Weights of a small GPT-style language model, trained from scratch on English Wikipedia.
Size: 15 layers, width 128, 8 heads of 32, MLP 320 ReGLU, vocabulary 16384, 8.02M parameters.
Architecture: RMSNorm before each block, no biases in attention or MLP.
Training: a variant of SOAP for these matrices, 3213 steps.
Each number is 128 + 32 x the weight over its row's rms, rounded and kept within 0 to 255. Layers, rows and columns count from 0. Numbers have three digits each. The size before them is the row's rms in percent of the matrix's.

# v: layer 6 attention value, 256x128, rms 0.426, rows 217-255, columns 64-127
# o: layer 6 attention output (transposed), 256x128, rms 0.389, rows 217-255, columns 64-127
# q: layer 6 attention query, 256x128, rms 0.337, rows 224-255, columns 64-127
# k: layer 6 attention key, 256x128, rms 0.311, rows 224-255, columns 64-127
# gate: layer 6 MLP gate, 320x128, rms 0.417, rows 0-19, columns 64-127
# up: layer 6 MLP up, 320x128, rms 0.405, rows 0-18, columns 64-127
# down: layer 6 MLP down (transposed), 320x128, rms 0.397, rows 0-18, columns 64-127
v217 100:115110102096165177042145106115116181099134154110164155105180160170075147136145127164097127157064156083095102044113115060081068078078141171133131136180126159150110165099090161090099081141121132
o217 087:197119106097146117131162149126198101187147140146113141143020105152131137142088176134150108089143187135166146152137085178171149095148106059112102103130108151081163114144167141048174163153161084
v218 098:118134153129143101127106176116127144181129123099062106084073170170155134110115106122093135130108135067126109117162077098152131161140113101133133136104181085151113118132082165121148083168121102
o218 093:130112102132132123108158140161092127135098157172184121171128118142136099095179175143103133180133158104146141167140102099064055167121121131076173138137074193128159087141179125119125149140144132
v219 096:107120136112134184098184133082100093085128169130117154137094130090092170065122106121102125142114093080132111164076124086155142191141141105119095131174126191116113129122123143130135183112129121
o219 092:137132123140131088127097103088113135144163180122122169148143172100153114167171170136179156163196145152157159138152089111080055184074106177117068134105148088181134057150125117193162122145138148
v220 101:056119106113143155121183182060148160107147051162100110139192126213132106090120087114105117195145138103088172109125109168122118077160097154115085156126151086134103181123160176157090075140116169
o220 094:197131135151161140118122129131096138210137184100094134169082144116151123165107099120112156105161126121156149105132112119081194172156201086077110128139100117148147132062122130086150148124119113
v221 099:163093111111083159079144088163134135160174176204122113141150132080187149105162124177205164126093100142111107112173155117140167116176134139111169141139153104106138163119146068086104162115141140
o221 098:074112067164178156132123181068133155162130127130135217129135132170134102106151056116121124194144136150119096119153105115124107106076135121096158133116122154095110174131167150183175130142136109
v222 097:118162100157141121135124107141101150184133121181151157126078195096152123151108119103119069106132168162112152106090174204128147155177169099130099057100152182095146151108140073098127141119104065
o222 086:113085194115073077103088128090107132070122140084099116067176081102127129128127199127128189099143138107128105169169132098113154122063087105048155152171172088139146125180154085143124139132108167
v223 100:088127156073075181041067118099166152128115090076162160123203183151130122139091147100108123112083130106164115105134107091187110106112126140137132159107128183145177156201133127183126087157147176
o223 093:193089120173197119172116126169126107159096125119153114118142071134132086104141122140191133132149136163069119104082109151102141149101123091071072075109054165104157130152081146111162151111146088
q224 094:137134119166164111129104147155098171127120115099087115079110123181169127121146103178165124170101112147201117168085104110128097135177157100172135142167053142144071080143116186144108086093087176
k224 132:172138151098136113140166147096067126133104140068090143115111116140148157120102102156141169146112094154172154142105068099127117158133145150147124124136102123149058105139136209141111127129094164
q225 111:084122160133106132073080108140151083186166139220176161133131154125068117113117154080116124100136140112111117123166157121142117134104142194092133108177170122095197161115156086140175163109173102
k225 066:200123127122168089146158123114105095113163191168140134121139139108150130124080098130068142164084112141177131146122145070096090169150157161094158145139093143055130170119173169124208127150103068
q226 102:126113099169150158145143148173113154101122114097073139092096100125138109132133121186130117107141102121112137189145131119186088137131120120153148170143089122152163099183079146110117114096058105
k226 088:124148154140141115116149149126112132114131168096092131143130122136167167137123099118130128111189086147106125144128088097128146102140155080127139137157084124109101138154093194127126092097116158
q227 089:158110145085094147109165140121074116128149107169150116105056138118106107029121116150111120171124114056126100145169133117170080141112144128131182112105168090116120110124118113052172171146194133
k227 095:180160152127172165145148130103159097159107116122135167076079116118166164099108114133113134157135123114142090161188167158130119197142147132132146154111128077140122185182099131050168132130120140
q228 089:143118076145165082149182148146150176126114156016114094151111114163084143114127107147143124163157119165160115135107154119147088150144153079145084169141086195141097050156156148132120153112066165
k228 083:144112117172148111090132125123074148108146121075152089164090095167078185146066088106127183099166090116108118171114098143122112142119147190117115126160107138140104118138112166105115138084133165
q229 069:142191061052131147086146065096095160154142134110170122154131192113102169102153129113136130179132161151140082065143122127048140150148118091092130116091174103108084127119096142078131073131144169
k229 065:124162113089164103173141106048131142151134115053152138133130097122112150109106080157097157110132089184116165096095062125132099196065097132112092123114156151168087075132115151113099121134092149
q230 071:134197093111114124122129141157142138187061123147128105160169132154137185191208139162155092106170137129111104064147181144117136075169075132107126105138118156113123142121116065093088107120111163
k230 062:090169143106150121140141115130141124145083176119088088155160102146152182164114129154109174049170093083113102103087093053127164133166122094139143119132083139106097120151084223124111112118127104
q231 077:096129148071114131136114118121137080139097143186186077104176196116128113107098150122085151111094120129150087096127127165102129152125095139084151068126137119106147164107170070113166115128204123
k231 085:143095132095110141193136090159152117117097126180108071106156158112131104121157159166105113104121186117137116111109181132106139164108125151121117096078133146124150112134176100137130144146117090
q232 081:083103106059136108130097128091114086129096119142106099047135196147166098104103084168105126136090076109143114119091088166153110141058093094088112118139132126103130134114144140148128163160189113
k232 070:135156119173142154156063160130144071128123139128123141117138161113213146143117111135102083165107110147151082108114129127106156112086146121094081140126134163059132163121211116180160116202126075
q233 070:104076111167129109159098101084129068104177153178175156158127135143140110115145165112068136142076079108121084066144137133074100172123077147108183144113166151111125149107145116092116130153213065
k233 080:129121118081108157189150064110136124136127121184146124095132136118105071122150164150129098120123153143153104125154172136109127145124113126105137101105169113143208106112151120142093127134104137
q234 064:186112051146115104107063115155112137121105174050093073136136129166068115112096096119195138133167128153136096163140111114174094128113112107104123185135117136144171090162144153171138183094123145
k234 068:190148064197114100091106169173101135087137159122125110135152103151079158166090098109147180144133083102131123115080122131144129080159115130127123138136095127104106122113116144142129154150146101
q235 096:154137142122115119135087124110097107088159146161173108106141134150128081153080115148092142122081120096102105122159086152112167149081052092113132140087148049124131166127145139190095174174188111
k235 079:133103170073125131116139145108158117082096094183121197092156112138117079081182114150127090182060150124117112087098142163135107144147106142141126157096178085092122132194083091182099130191160108
q236 076:165179116139094162110124143145163154120105164065120112137127108143130132126090134126195117131134205112140095200128100120132120094155132124157108179123088135171075085139096167151093140080073181
k236 075:088111114122138112118151139118070166145158126101091110132101087122084162142125082102150143100160071157073160121142094131124100067123091156160090126113132153164107171112059165138087152135125136
q237 100:145150132183150155112100159145074139082115167117167143132088175100130074107151116099108109098093164061140114151144139143170135117091098122105144128161192142112082157084125115173107111152126121
k237 085:107196090187103136095155147160107087115148136121112129162081156132104139111125123071129125113129085120128131139152113080132149091136036169135150107215148079105145178103073190117124126127129145
q238 106:140221161116199137143095111134124122156101090115124091108143148157187117172081130165167131148168100120139102140124132121164147088146164108123075156147098027117131140103131162187123139121118101
k238 085:145149145109158142114143091132116084145119130091110130067157155159161147146139126155133130126062132124182134069081140112147121072148100121124159169181051106028147145145150135127096174159143107
q239 102:094136143173095179130136134189123148062096097137147185120122159086084122089143138102117111096163160132098147096185163144169156114144105166139140098164198057134163147087144100168127118120115125
k239 090:141107102158117127140165122140094118047068145128144092135064144086088134115187097108160157071132098100050162102178093120167143101138109136125207086150148090183116122106149141196060127129122164
q240 097:163113112145101095105155165114136197136166168092119143122073128141089118131122109104137128153107187099119116205159133098120136117125165153145112156167122156183130112189100135128124140122064181
k240 121:099154100141169139112082131090090086133097140076097140164125082183144144157105085130160150124195067136170127153103135125142126067111090074138127181120095165073091142142079134174105162150138129
q241 069:097129084151144139160081157107082131161156165097078124140118114150164120187149102133158114148166102116136126152081141141130095117125122047105183180118099152099062109168102152167048119162095124
k241 084:131128118133174131170123092091123146077105099201147106098131109083168098122106169132103164155120115161091173124128134126135155125123076078101164096145145125192134167052102101117135121136114127
q242 097:158114130131096139146154126134070139122120139118196152206096170104100155109118158093101167074119176134144185092103132126122095163133117121126122099146178126140127128083165101195077093169166118
k242 096:145138104138091159104168067119079169148121111092107071152092149137123137142187116121137185108169101099143202110120125121121146142111077151177063093101159074170094153061161157156075102129150135
q243 089:178081160094068145156135181134154116112127086164182091107114117078135160074157087165081160127141130124113118159115103178114151137117146162148109104095180127143159126097101118162094157156139159
k243 098:161080128188141132096128137072167129152117140123124122088121149089100177122144093139090083114065145150105073106146108116113119160093124190099082130096133115129093133143140192153161111160101078
q244 086:081110078149132142114111131120084142195181071123092164153119104138149094142154160149104128168103176189163177171129110099102082137150136184164118132120109107107132149163121152070166154101103090
k244 090:137172154119168079139142110067140110160097121135103089121148121126170182159127122089085135130107133123118095155121155060075169193093209190132117098116147101125107083137113178087140045135058151
q245 101:045162109115193175142107124139103154087072187137135148082115137187150062158112143111102095171118117142096127144105121080173198130107156105115124108133108085124071107099167180154077125144181159
k245 099:086137131149081071145044111111134095086130174124127091153127145155152082152157098135088145135152023147162128154177127105127132160106115117123151131144130183100106119151115121178147131134165183
q246 096:196057130107123135097175094122049094105122131141150093121128118145116159170106136093082141086190128142106127131135118101143116224162132168072168153177113138159172065160150147107110142106153099
k246 096:155173134190122154128097101169166168177117104128158147099161129224140152097120107091161125160139159108205097147137109172138148157126156109152127182182139099111149152156136146096192118120119113
q247 104:095129133109099129136174144078189206185130127108103110157114119121138141130142151175139108152083213135094078141129098155153138098107178171139121153163130137110101149148101147105160099086110162
k247 109:175123145096135141136143107119141167185126147116086172114131140129126122078130159103132116137090223133096153120100067124076096171143142197098092115188159090190142083137083130105149113126131118
q248 079:064131172125129145123171129136085165147095114101181149093101133134141090103098122114106088116202142127069171103152130125090122176145090129059163092108166138181118110149135146148093118115123152
k248 082:170133141118088133119152087126155107092185118125189124132051130154115115119126109108091148150150164164105128103174119079129197219171133164096190054139148106137139082120098181111155055109170153
q249 090:119162149147126123067077135151132123169134135113178108155135132087128148164118128125112071122110176147129186074124087185129112117136091152171092130090110148139097131107075106140111135142143204
k249 085:087162137147112089136160145228105189119139137106159104168174132136138085121062110104133109096142147103079146106141127091126179135113105072140112125123124138113128129108101110088097143166152124
q250 093:169095039210159115130113141114117120147142172098154149144120174108131119103133118108132081156134159124144129139112135173132117116056158116069131081168096222096107151107114158168155131149077099
k250 095:165137100174078133151122136127160143062112160123142085181132155113170090099122088131103075099182104125166154118152164116075127080147128157105168149140120125170158129064143122128120090125097124
q251 088:160099115123059110100153151133133179107074114140097131183133064146104142158129155143156087132113166124123115093152166164174160143123130154144158108163067140143150068105122045109144186123172149
k251 089:124044124119099112064122190140119142198160155136139139146087134112095082142133125167180125170121151126135109144118133167119127181210157156099132094070144164108175160138110095097125169145180112
q252 085:088089135169084105139162132133125056116103167097128120129138069085141112179085126122107097060051161064129169147086129142137094122151134124108136145140075170118146138132164121175068183151184117
k252 086:127147106174086087106176086168118147105098125140168127109148110127160137181079142138134120088143169032132113183124185141132104109138121144113076147161129098094129177098142127103091139138120150
q253 086:063097140008146134161121105110146143137097147063115078102109122161102110120150122183099145173076120171157162153128110100108082179165145161149133190121142075136114092175152167140193149135104082
k253 089:093166144119172126167108115127132106198121113119119136095095089155165153149141137136142135170141080147076065172114084149048126132117130138127019094087108102088076136120131138163145123112211118
q254 086:152157138147103106164120150151126111156106166161125156110149170173123132125083129131129148128135183099140122153149165165135164056096123124109147117134133097111131185115097098111110148134225109
k254 102:125142158098115134090086106115175134141116124135095099158100125149104132117139099171148076109146174108149103087158146155158105037156121106125145122145145086108167148148116061172139128133172077
q255 096:125102106155145118123125143199123117176112170125070189138128140172098121073087167149136113151117093200173077122122094114171113147104114096166082147131119074079132119153119189075177128067140126
k255 085:179097140063090134161128130113116157044140134120116027141105209093210093178110111188161170144148154151119132126139110135135152125122141159144200120173120082184136076167199088136149096175116152
v224 113:105161154164076153178064156149136087167147142118093148207140087126110152093110142103084114091129134157114134076123091121126118129139120104135108107185138146139130128120152128173150150087086066
o224 123:085185081127130144139130092124171132168132217072095080144160120141097171193113132103126084096078166155095140132125089127114125128100103139141120127128101206113106173125111131121101044137121162
v225 101:158105133106167174101120167171155152160192096085131162144152149129130132076169099141143103119124110083138059175090114132198156113122141177131138056119069160144117144130092122118112149137127127
o225 113:194147160176107146121153171189088100130104136187104130124127124143107141145085150147090127137092174141113092163145128153227129100076050140112125144162120111110072111140125133138148137110112144
v226 104:080124058146113081109133157111156154158103148110103148126149086101108095120128142159183149089094103102131047219069155185170120121122138092150123126131156102080109109170134165132188124142111160
o226 125:127090155180120123132128153114120128097152127214155206147118060150079161162131177103148125076092110178132110124158118158147141072156122121122187126161146136112217161131174103143110164119116064
v227 105:038126145166156151139166115112145150087110117113118124149113076104154134101157105143159156059154183102125118146090162059130148052127127162109089141210110131145109142141118092103137105166101096
o227 118:160186102132138134136085142158160133107127110125137168076128193055170139108152075134087084095190153106075117073172151186176126128115104125119162125160163135097102157089058084082149113114104127
v228 099:103176145109139191186087118076136141107132086111135155070171070125143118071133110185096132166128137146113164111118120206139099146141155131098099050175111153148074144123151150103114138111132169
o228 106:118125059146095161175144154092142153117133130082103150134163091130129119109178102161142055125167075112066127097124174136100159134144116081158167149150123131137112162174106088092126075106057109
v229 110:083051159102134151066091141190144152092120159119206161162168170117135192132148164093138126096140131138156085112074148147098153110170127117134078156148140144130074101212099141155142197217097117
o229 118:142117107115119125105071094177144129135067112132141114081201133149137164149128127141118126165068155116148056119144107155119095153106047115164159128150104126150165108187104084108104148095108149
v230 102:099108132146116176058107084174077115157139101099132104184152096155158141117152080159135130041153114064096107128155153148103093114121146121082137151126108152128085154116123082142132166062132130
o230 112:080168179133092140115116097157094096075064166072124126141114138115088121138065114083139150093073150113156131146176151112104108108164176158103097092107178098100097159095166102127141152149178073
v231 097:123162147131091129118113135160099191128132105126123136175138121160129189093103163157106159153185144112119138151126072137102122090178120122141149105148141123096154163136053169149126151088159059
o231 095:129147105124081193123153119125168156150052125067085113186136102111164121166115158132165109139129156083097149093133077154130164077125140143130140157102090173081131111169046061137123093099155138
v232 103:138203114120157096146140127096151106115128140153145071154140129170171122098146153122168108119177128137125131137121121164145190162178080143149083112162140117189203160128057103063068127097167150
o232 113:120145090046135133153194071117102132159115146137116095201145119111126132141153167110118112140155130115115116065116138112090130127128092157110118072156230079106070101101108110083104092081147117
v233 115:168187162102097148156114120089125121057111179068149095132167133129110078089126128137145110145112144150117138097118105199137149143148109153088075126139139124179149113128154118147092059122087103
o233 132:171135094171139116110121081083111176118200141108169155218158180134149051110128129137111147136101140146130109115144120129093082138067105120145126138137156094120159132155183155174110150115110127
v234 096:181109136132111149159124092205115104131154082147097100165102133124186167157130104124109127158147196138166088172178128135096138062151118123130150127150101110099099127149162154073118153207085128
o234 101:176097073132115144137107175139173195154157091124080062101144154171168126129139063178110142167164144119153085139099118141147084115120086108104110100153045131126139119181096154157150119109108136
v235 103:125113072168166116124069096120190147126092130125153095172176106179076075101133130082178175132138160076109099169087143144158152130155183095113148135107126085118069113123133178104088127091124107
o235 107:162101106123104084160153105135127079102091204159142146130138181159065155165096152094080141094133122255099134095133125125131135200157145103125180152168165120128127150162147087121199114116151111
v236 103:101098145210153140124056116084115120196137120134201151071113122116125142188081105102096142094192093231091128157113139109166136135120084171150148128075119108150135142156108095133117076110130110
o236 112:139131104090135179130144124087144119160137185210180095127128077133110144100131075131137165158170137137157079126146138120068162168130132128107144120064148134100092118194103198065091155101129130
v237 095:122106158115179099129111114080146077157127132129179194183128073117145182083180093092087110067083090140046158082126086142153122108146125157146146152062168147132018074120134126123167156097120135
o237 104:074145116135129147094131130156145137143163176134106131110166099141158100072093089152098148178080148171108140112140152112135093105119085119109149083078128040064115143165125193058125134119101126
v238 116:163145131112101070169078114133075182104086168104133129160152126090125126149090078120110149123090138152105143106125141139117147148120102152149146107100172071151139084089163079135078097149120136
o238 119:142115107117175084117135093131167163129170118119136101152132156131174161101147102130094198138158153255149131151110136102073130177062154141135121099080086077107104089128156173126149123100073086
v239 112:103161068146100161102128090172083163095113192166130121151192120188094106136076095137127154154141070135105113215170157116103129153146083173134123215145134106099110136106127113130192136070157151
o239 116:063062129145131105085099120100150115126124174092151113172142128216087101106099131117154162096118100131157118124119155150120134122175148108125104143198092164091155145094154103119188178046177129
v240 085:104111116111144114102103067072144110113059138124130121126120150102099108106150142165180185126098109133155152116125155120177129119157109168147150135206124187127161188151083117109086081141144159
o240 086:202132091094116160145171158119117075086099131145110124145113111077145102142147146181089119090111071149149101086114177150163187113147134041212167119148164100124119152160126108153105130087101127
v241 098:123095080164191140151122075178139118126130140130110126180124140145163136135139138124161179109139156182107120145117149106126120105142122135113135107130180148125233044146196087164130092198100122
o241 097:101137106074205143173138105175143120102074120127158084119135172094123115076147108158086162105168081111096155190149176160140064185118064060162109128155160107107186106179140174067144104114080147
v242 096:098092173178191137088066106189150098051163157159143137089163118174102163133112117119151142145126147180180070133135135171147141125135106160165135152125106138094102051200105172085155129159094124
o242 109:168090095125137123168110146187153109122023207114106138085159162187125100107112133138134081128131104175125044167136104108137130206103108118090119105172095127123113093133112183122137106097139138
v243 117:163102140105095112138074136151170173118107142156134121128070181113127092175139159129171117150117130136082071167089068132136130131166131062131155059107080095160075116045127109185131141145129171
o243 135:108087155121109116157114084112147131131099093135112082139129045131114178213167149127168160117124104164104182123118082160079101107164148141132148172098098146161112115134132089092159128128098118
v244 093:145092097173113142134145090091095068111119141117117134143164103156156175112122069119144134159137131139143110113101112124087094159117131085140103150096094105138178150151148116103136139104097130
o244 107:130130143176123104121149150094153130095180149132132168080111190108136137104154087156141116128158119137134102119123135144184173133078167028070160124145094127124095108135113151153147133137114122
v245 087:118127163144110161132150145089091071114114086158144055158132159123088117149150102147104116137117147178112098078126121199212119134150104138091134070113143083137080106108135141139150118116122084
o245 093:103097170085124086144095072140162105068133072088100087081130128103129163103129082123163160142153144162109140125102094166139135148118117131094100196077143152108103116124103139128158140107103142
v246 104:097101087144187157124073079097128118060170096101086138093188146115116112102128110137132152118112098089073111074127174165132117138175132143092094131063140110135099101158102129109116089130158200
o246 110:109093084127074131124112112132148096074095134103131144134181151104114154110109149107175145143175108137093105105141160149113199142133106102113137083107167141114225121198111142120147140111170154
v247 113:096138066108121137114083138119159090162127157102107173164168108114129116086141148073131132143131157146168164138079060100096132152127107097158156244156110180119142210065079155108154142105160165
o247 121:096106102178116148116161141095124131127161141136091170201142155172168112163165145125134082122062166096187137084073151130141161114106169080119174130206086147139104111095118141135102118120118158
v248 100:098117099151102070118138072115039173130119116071068121115107137129117109117102103125123121079129160172103111102139202065124138105138116099101108170101156161133120120093138139115128141186148097
o248 105:127170161057190107097124112095130138168140128115127136124142121118108152178113121155162152118145122146166110086117189097056104097157154178117062142101159124129178187120082141127120082142091120
v249 118:119132145170118155124145159141100052121127139148146209087122062137161123110123144169135096110066154161148114163121149184125115114091141131112159138061136176034074127141117095131117175128111098
o249 108:098189159132130142109103152141112117129194171138118127108114097155121076135086123130154139199124180078182123203155117113173163095152159129143113140128116090114094136106134193160130150172088062
v250 112:155189119140109084171160101133042127109089145102197086114149136106148173065060120132101143120144133101128127109083162095122128127093107145154142159102131111044098168130140110140161114111154134
o250 125:120158131187158118120178153155184124179114169152141137099171170141129151203129155126133146133157167189162112076086165108079130083163190166140109075152092140094123155082147153127161146086103136
v251 106:115198115153104101088133141103112124090056114167138103091149134146031118189133138139091135161094105188116134128130131176135097156113131194121090151113136165188110188176131084146129093137114135
o251 123:102138088071121108128151118093121169110133124109152127146125099150102160120186108158090160182145079155174108129105103107151150156136176090156120156113098202161099074094139113115155127123109135
v252 095:099122146152094078139145120151141137120093114057104162072170104149069096102113153153114104112123076098109194158121179129132115090138111193137130060114136087105163155066126108067153125166134098
o252 098:146103144159153105133117129075177130112128069109152121146156111106148132097111085125132130155098053112186144069104144141089131061145107163161083133133163112122182152099223126155086172130057075
v253 103:164056129110126120162129163181116163126113099137088128088116136090078147132159138121139135121122115163123144149136048120098179121114131164189136132131109182134146129112134168093186126151139116
o253 113:171083144137141106131075139116107139182101077186091111170142090107142113150168115134162107141069082121128146145096105130155107113136096150184118078177135106151159127143096090134094130130174156
v254 099:143125079153133183081117124150176183141137160125134122156169142155133185142124115188121159093184142065116146106167118116127080168113080154137153160117118159107117135085152140085173092104101078
o254 108:125117091177088082121152100105100041079082114114109114119130135128101133051120119114129129088128121077142081124114139145182103127139091121143135122112121147095147091171151093080150148138216137
v255 098:203121138099125109097131135126085131118135090157098078124087164158120115128131132160099082178096170125129093073137136133153112085137120123111108118165133108115132083143176082093161140098212145
o255 104:092139141150151094137162137121173120105113068057124068075151162158126104086066123102109094147167139150109080191122144099149133102140141082107073173100118118141135085128146153168157130131167118
gate0 096:134126159070119124146149123052113136140107162121141099109122156154117138130182132175088127167154166219091105174159112122126110161061074130154110101166147168076100134134159136109179141192132143
up0 108:129141135147110148133063156125149133153049133097151110108118122181144115090185146115096144161146124080152185177090121132170198117100115105109120147096181105107073125085146146126134144123109143
down0 108:152073118105181149134171132126149071094149144126067093120183145111141106138086143083154181092110119116140116134122103120132118151137188046144132118069133144130157138155144108157021129132112078
gate1 101:132084151145096121088041126115061100143117119180166154153108070145102073120151075115145148109077150128113175125136101118076194143086139131154027126168168148096117165134150117197070150116079147
up1 100:161068105085107075092153137092172099102071126141160106160142182108140112145143107118102133090100129143119110043139107118109157102082100103141143106122068121138124125136126100153147121112139137
down1 094:157112156169142191112125092187108124148175159111108095168121140140138137083085137035135162109133123070079126146084178132142141055120158150135158128133147136100114154155113075147101050099163078
gate2 095:162154117149176174160170130108108138160107113126193110157132117060089101165157059148125095181126119138158116177155148055125176122122070133131115137104130178158132138157141090063147101180109151
up2 099:053145073157128140083144113075125152162078154092140175122178152097077126146183099079130143202150134186131113137108156109091068133176143122103127120106078059138109100113167116163131110116128117
down2 091:114154136107135114096135112155127085156096133151155183123175084173084110161133067092154176090127147122124123084100130140198151050153130094094072169147097132145159116085084106189151124130149166
gate3 102:167092126158100140130068079144126137197166122143086102135097068104127181159095130104071161192103056146132152142126196152114096108108134170142161128161142170107089180116107137114091126143079138
up3 109:135136150149105142144078146093150138178111092190099118208144059121131165129101118092133159121064095122088114121132151119095071105105112093115156164114101087075171203130118160090088135118101112
down3 108:124077071134132196087140066066100102138116103138150097164163120080167161179039098092150092158145116167139121145125172104158137086059124145150147201168167121142148154131107141167061135118158135
gate4 095:159125023079124146136102123086113119136076162098140157105094108186095105078129152105108118139082114093142074095145114123130113193094152131146091085136182189051171128152178136108158128195129144
up4 095:151130152155121101147135138116132174105089166110124172098128188128130215170186107133163169085107095186092091059087118147100139159135100065127084148120129186189107127112122137179117052141159149
down4 098:136124139128110122092125155066115081124123135157159146108177093143108102091101180123136059131113107175028143215098099153091102090074085140127100107112191157116148133141099098165154175147148164
gate5 109:117104184094138098141095095040121116142152109093093162183162130115136150101192122111141147147126121084178088121100130186137091145112139139122121119099149163135147148185162095154172188130117139
up5 109:138095136131103104148122137118103137120147145124159171145093198126115107143169160076109147105106132146089092061173127177125134126186156087119204154223130168145090140159111052090128077179161134
down5 100:085172103093182120134068109137120186098178177146111106126128184215136133162067115149083145129164142075179156105120158097120155167084117127187113139074079124150155159109140153131096133097173178
gate6 099:054140104084130125109120102111157147102147105118148173127164129116177164143150146094153089107152117143142109096129114161121159159140110116139136171174074169152126066117069119128062136084168120
up6 093:119098145090124124172149113071054090111123148181077134149112164161112082158153125149126143176137184137168158153109141080082102137174109096123140135163116138097132116123172162138159189133118147
down6 091:106131059102151174123161148113110185127109121133141112102131115135093136124193129103145163108120194152043166162161098153113139116122099170117144154176084168047180086075119132176136124133154131
gate7 099:117138107141142127135102140125207174150117147110109088150120136162082128120154060154123066124140156133169174149174192137148121110099112189126032148145170184145156216063113108140134157139108106
up7 106:101184115086146133063155141111130087135141144128133101188120153182103174087090183075140117083148115149173050167111108053083099076150102123129147141142122137115100120167110153133108109136160137
down7 108:122120153109082162088134159121103151155128142158154149113219129088144091136096121130116142076120108107136080142121115158112145140153127147078141176096153074101079148116103108179127069192129095
gate8 104:107120109109132105176129116174127067170146120092061097102110166166116168138088095072120096116189148143147158150165064139123164151107093115155159117092161125078094143185094167132142123143086075
up8 097:141110118080155103144120161128157143088141079108127086100114152144129113158134111173099129121152115119181141118190157109159158168099142130110130151145026110131120127152154132169104126054125108
down8 099:137108126123109124198113078116117082137111132138133063182063129110113100204107072133112124086127130093162128149161187144120090136117098173120066160136137114179120127142107166113133092160105129
gate9 096:149078120169096096166095100103165130129160208162143150114048167167161126096110170092115128134128134177102140109128143094120103124099121128158168169144168102084124136120067220128126138108047155
up9 100:095189172164086133147162112111112178117063137122129151136184144133102154153133099108124080077107149127134147053123159077079130142181146116075090190085132085157080132099155113161140087175156144
down9 102:103095151142148132169115133131078196127132067139128172144154146128129083148154039155136152119091111156166105139068146139058204178141150144117108144097122130097125107136137124142115051112102135
gate10 097:100112113118107127129130141079128054148173165176120132122122158147120106142152142160099100127143105066161150126125150102148111098170109157149110107144088156127099128079087124163121207174144158
up10 102:114159143141133114102125091212097126130179146143094149109101169163209174229099117073100184082111130123096146120091196133151121106089148118097183110160162113136129132085103079146113115132162104
down10 112:100185180088118093077112189093138169085100121144124104074142117166121079151154114079160179202105124115078165137105088123171103145107127153135095147179153116181146105163107096118141131159113128
gate11 098:071111144153161126145125141111144148137123120103150131137127118190111085098200157136091189137169205107129124092158132167055101116085102162096043181128127134085154170113100081091118117123145145
up11 106:124206112116138153106109097179117118119124117189093128130158136117129128133109081137103143116157074147133080156159118096145104100166146146137077137102145101206093121109098130094102080086077109
down11 108:167165148093104107152069165129097088083136116123091131140105149167065086120136151109075143073156096137121093097183142124070147129081125184115165145126123149103142073189107084135137166107078132
gate12 105:111102135154171133155133127114136056127128110170165137088027214169133116101142144171121172183133166123145102101133133171136170115126170170121130138180127151135142123097217126133137159202034065
up12 096:092136126151168150152168076127083091122163190116134178132086186147204182137179137136101095150131115138117112131161132151140144158127104082131098085179117079105142092101141094156192168134118162
down12 106:084135179126150153113123121109110089130163108117108143073151156179151093125143173105142165122148148135176091106168144111095107121135130139102132111132100131179102112123190165127073056123128151
gate13 096:157054067090117176170153167141160196157133154106183155173110183175085159144104138165094069135097078164104146084144104100131129151123117150170120124137115112054149116179138108139106111150150091
up13 091:075149124130182165160210171081161107136092094107203135199139145127111107148155089130160092105135127066176110092157161114148163097095159137099138136108092144139172093143123184138119100139152185
down13 100:165182103111049118106158192196123088086185117110160121126048102137103140117117140119114076121167092170104123113170133118148118134179143115164134123136133166135180139107107134153091087123103080
gate14 097:161124130135151131194153099119156196117073106173065162114159128097172106156137130197132113022153119054138124127107145192115103122160121114120140151138158107095144103137215144126152131173155135
up14 102:163154179160119153101086152109128097134134150170167143155092121118163058116121131090140112137114139129206151108105159113135100131120128125106150190102095107106113142111155059087152156181053087
down14 098:129123151182113116095107113151146169177145112149121084125122120099141187132146172087163127147116158061182109131160169057110128134131117035105150092148155098099112082077143138114099120138127146
gate15 101:079160121144106099056122120132096091146086071185119143197077125109149131105167205118152155127159128138099118171160098147138176168117118172146112142167053075105150151095093146173159109137124131
up15 103:133155086139123159155123103132178160157148147107115115135138126144081107124077131183086151149146085092098088098156151120176147143159095104151089120122146098200079164124163166102176175225119152
down15 099:139147092130135140084166110127092058132167062141103083096128123162134122139128191115144156181136126128092121155149106157151178109118138255134103111139134159095172089098089087113139085110073138
gate16 097:125179131132157185098110065104144079089140118163120110154169065162129097177130151159134092130145137135117110169143149160107150142139148138199126147140113194134130108156112087173092116119129088
up16 099:165214074168069103113154115121115173187122118179132159079151133172131132105141125139141125154118132138071152158108176131106073105129137155134138122143143156101112106092114149225134123090125108
down16 102:123132205100195146214120108147061117208152110138141119096141107128117079173118063149112152144149157147135124134088101124148137177154136119090096109157101102106160173151115104084099100116136119
gate17 094:129138123120130123102054134116132101137136175179156173080093196156165098091130072174171093082132134131134111155100097104132147125091134081152089072156116148133090077189171181181142102134100171
up17 090:138020056181166100156090149139156146158126122132150177156179122134144119137099090163140162152116106094112100101156112156103144141067169056119110108170077117141142154142116114156118087099165074
down17 091:125110087110119117130111192123072120164124084170104057138107124133140113122139168057100115124184131109143169115153116186145156113128149133137133090118125171055110124116097124149153126182172137
gate18 098:100149067160122100118191108108109119121102176122150124098099127110148115089116110173142063116112082151145052056107158140122152155161146144165152135178143125070100111127112059122100113153141141
up18 097:092141091108205145100138121088171163108130097100180089161164122139123147106180150129172123099107069198129075110121162124127175146183097140103182085122150131108052109105135145122102165141132130
down18 102:150120101138118193101184072130189133149163137137093179074090134122072111112081100093134132132129128149085058104106125122109104134186109118189076116172140117119111109081131163142144127138188150
gate19 102:098159180152100137116174127093124142121176139108125076127116174123158119156108206073099131068134176167163151113144131141120159148126107110169170091129110120078091111148140071125138150115079136